{
  "d_model": 64,
  "n_kv_head": 1,
  "norm_eps": 1e-06,
  "positions": "rope",
  "init_std_down": 0.00586,
  "doc_mask": true,
  "dataset": "wikipedia_en"
}
Each number is 128 + 24 x the weight over its row's rms, rounded and kept within 0 to 255. Layers, rows and columns count from 0. Numbers have three digits each. The size before them is the row's rms in percent of the matrix's.

# layer 2 attention value, 64x64, rms 0.139, rows 0-42, columns 0-63
090:148131131104132099144163160128151109110101139136124152090128167127137111119156094148111083135074083154140099150117145117137145135128112145136112105174096088153102129131132104092178112134129091
106:145114153126130142090147105143143108147099132115117112169136140125120131139152109127116135087100129123141124173105111174132067107171129149133095085098157157102117159173169115148109121148101142
070:148133140126169137116076168097119107129126122136138134142124170139135161154113124114144123147126139136144102183162113133087100116141108120111141148145144082070133112128171136113098129104093179
117:145158157176128105147119105136116134127088093112171135106159136159139140133131093146146125111162157135133122159160084100133117135127119091123144060130165173140141152126135082119135133117129099
100:138117140123110108131115149133089076135109075124155150080155102130044157130137112155128131110150159140165117100113122113099120108083140111155142116118138134136139123128104108119104160125097119
125:102166072132130100124114086145111131114132116106102154103117123136148138131090106134151176121177114139149113124139118198103129118125103147123109158125108091163101117159146119132117081108138141
118:140108146131138156113144151138119064128102106093122126152148148130132138149097093127155157137115139133127121131185079151111095122128136119142144133140138121119105162131178168098103126114091189
094:141142150130163167130066153144101125072115109134121107116107105125144088156114152100121117156171139167095135133158127112088132113140151136129147147114135132152154123097166119104079132145116159
086:150164154128136082136142120108073091142095120078128157074117126127100171126114097124100142111124109127153107151151130125129131124116140127144058129133096135133129151133147090115121122114086107
096:121100140150125121129156119123140186126113119094149098096131120182148143125138113095078165099156142141105116136172106131122122153101147107100132120150114118140159182122110145129125115149168080
099:139112125143128132146112153122165164116088141181153133123154129143150096149153110132139093151157131171142161133127120059149153130130130087139162117139136140119131099132167125121135165132130065
096:093111104131098106141075094095141150118159149134121123111122152113133140080109121122108110142120153106123118111138151099137144186131142111120130137133087174153127188097100129153145127096152094
091:106166115131130125101118120142125150114128128129085083120127141126091111146081109154155145103128159112140095141153100166101082137155118078125166147128143105176126170121117087144127108155111114
106:129124110109143164140143130131133104131156106157118077127116120174130163140151157119109089115135113109138079124119178171126117146116127146107147080164154145111142146116083089093142108156148141
102:099090091090125113110106148158130110130142144122127106087120111146168105084135140091068149144164111155140110142092105176154156088126148157131149108127136109142141095130114133141104115122105128
099:137115099124131164141147149142143086117136106128125139133123143151158116153163098134116141153126109162146101112108091155108161111074128182155125100125134098132146075179134151123147149159090126
104:133153130109124143107106124114126137167155146122153107141123099105082159128105124136178114165121153071118095122110124132099096127147141135132123184172134150100127100132103136091132109134129190
110:127131088143146115121159167129120086105111089144144156148171116141137116120157142154149156155152090157128152109115133151176143102143106128157155113093140128109066137138140089133086127105129132
105:095111113114156139089170143108125116148115142157092106158155181109129133117123164115170142107091111121148102176131112128151086138169134121105143125171131126124111137142133083163148140149112107
100:103140093124111069105115145113093126082115124132101123082115159124103133106105106101068146125149125136103128122140090150120108145140127108118126162125073105188146151106140134138126111112129145
077:126135125113118109098130164133108103144151103058146135136140160092144115088135086165150165126091142139145105119174105128109166100137125120151145126128155106126121155130098145121113146089084153
103:137167105150118142107148122107147167097123129105151141081115104148158074151130129137110111090135097096154138093128119124133145141167102151169123192112140120158089139121142144112152126151149149
100:141122136110125130138191140121110150136095147115188126124118156137166120150117162088110132064125105127101147114131090138132133114128128151088107116122116094134156097101156151177163120143132133
117:106136136111104131120143141105107151144128186164127094108110137139148138146163116075092074096121125128113155116140143116123132119129109092119137132123143141144148141074095174082159165111108125
107:130136113105106141124088136131131186143126152126132120160087106110119152140163105145153114130161141161117101138092141183108125097096111148109109145100106093116142098151100142108123115133150192
123:131123137136103119126114127130130176168161144089111098079125106156115098147112113153146160126143140090142075167145124111118158166115121107104136153138134099090139159118121108134106129166125073
089:163110119162141149139114123131117108155127115103135136114109102168143140182148114140141158099149095132150131134185174134113151151095113124103116100094132079072132131120168112143091143133130121
085:113113102109098131118107163121139127089118115143118104135164126138073114144131167137095122087168163142173127120064095142127116091127117125146149163105111142136136126130110130118126139133149193
082:151135144119144141156067168103123101098099160110146145137142180114138132135153104142123080143139115151122143117176159097145163130098104093157120130108109129116136148125143159101143155107122170
108:121128112119195129114175146103104114143115118115131133147179157146127141097129147140141121120139101117121119169126119144177097105164110127142132115143181124068105141170112091111101125140140131
088:076119132143146083147149103104082106117132123158122141079193113116074105145107142145150098105150155135114133115120151114095120134107102108126148167130133139121119126121120116095121118146168092
094:162127167095090130115159134112121143141157133110141121138128163129170108141182121099140157151109121113071112110126120119061154132134108162086102154140111120103147156121145163126127120116109102
091:097144045117131168114111165126119146112122148138133118133152109143129124136094122131111141148153111132151121128115092156136143101154148122197121134094125122157074111129112094103116142163101115
085:152099101112086125109147103128141141115138166129103097114131106132136124091117125132031147145146144094137179120130136151146116150119126082122099134123102132150118129121160161126112131128126078
089:124130095113106128121096161079156191114109116109187142167110140095104159095137110167136118107123155157153117107135134146150114149114123104110138158102101119136126156131129153160117147114142166
100:143143128120132169125139083134090144134160096096100122134154122129138145088083148148136176172182140069120133115141117126133112161123142116138109107132155169143137129149099099128101122145123093
097:140112091142163112091158119139129089132108142118151109120132165163115146103138125137085122112091102105098174116125163105143116110146128154156096098135133113087144128160094107181146098110150138
093:107139129147117127097108122157116127129135116161118107138143099117083110143112188120172167137119161134124155125098137059090142101143157143138149158137122150139138102111083081166130134120129120
109:132160127138144142119126123115145149087140139119115074162094119109112092152096164176102117101086158132165143129126176112112136140124127135124097160095109133131180114134140106179132114157120134
107:111107119104133152181093162132144120081131117136094120128117148127120108142139149119128074127142130154115079112124122121115165143120163159115117157150089154131150172139181152115114141178142120
093:091120102156143149117113131112126109104135131133108142155118150113203078153124141108107129109106122161148147149147105118125181098167129147157114127098131153110081127118180115128132153120096139
099:125142132181134095106122119111096102158123124149145103144116111118094172133119147141186137139145150074124122142144108119153085159135137099096135137135119171099149111118145094173131126115128175
102:119139136151109147135143101140127130162162111153069167170129152103150125150132120114146155145085114145126121174101123111132168130122118181153135079122160124109105100144087114116162153130114136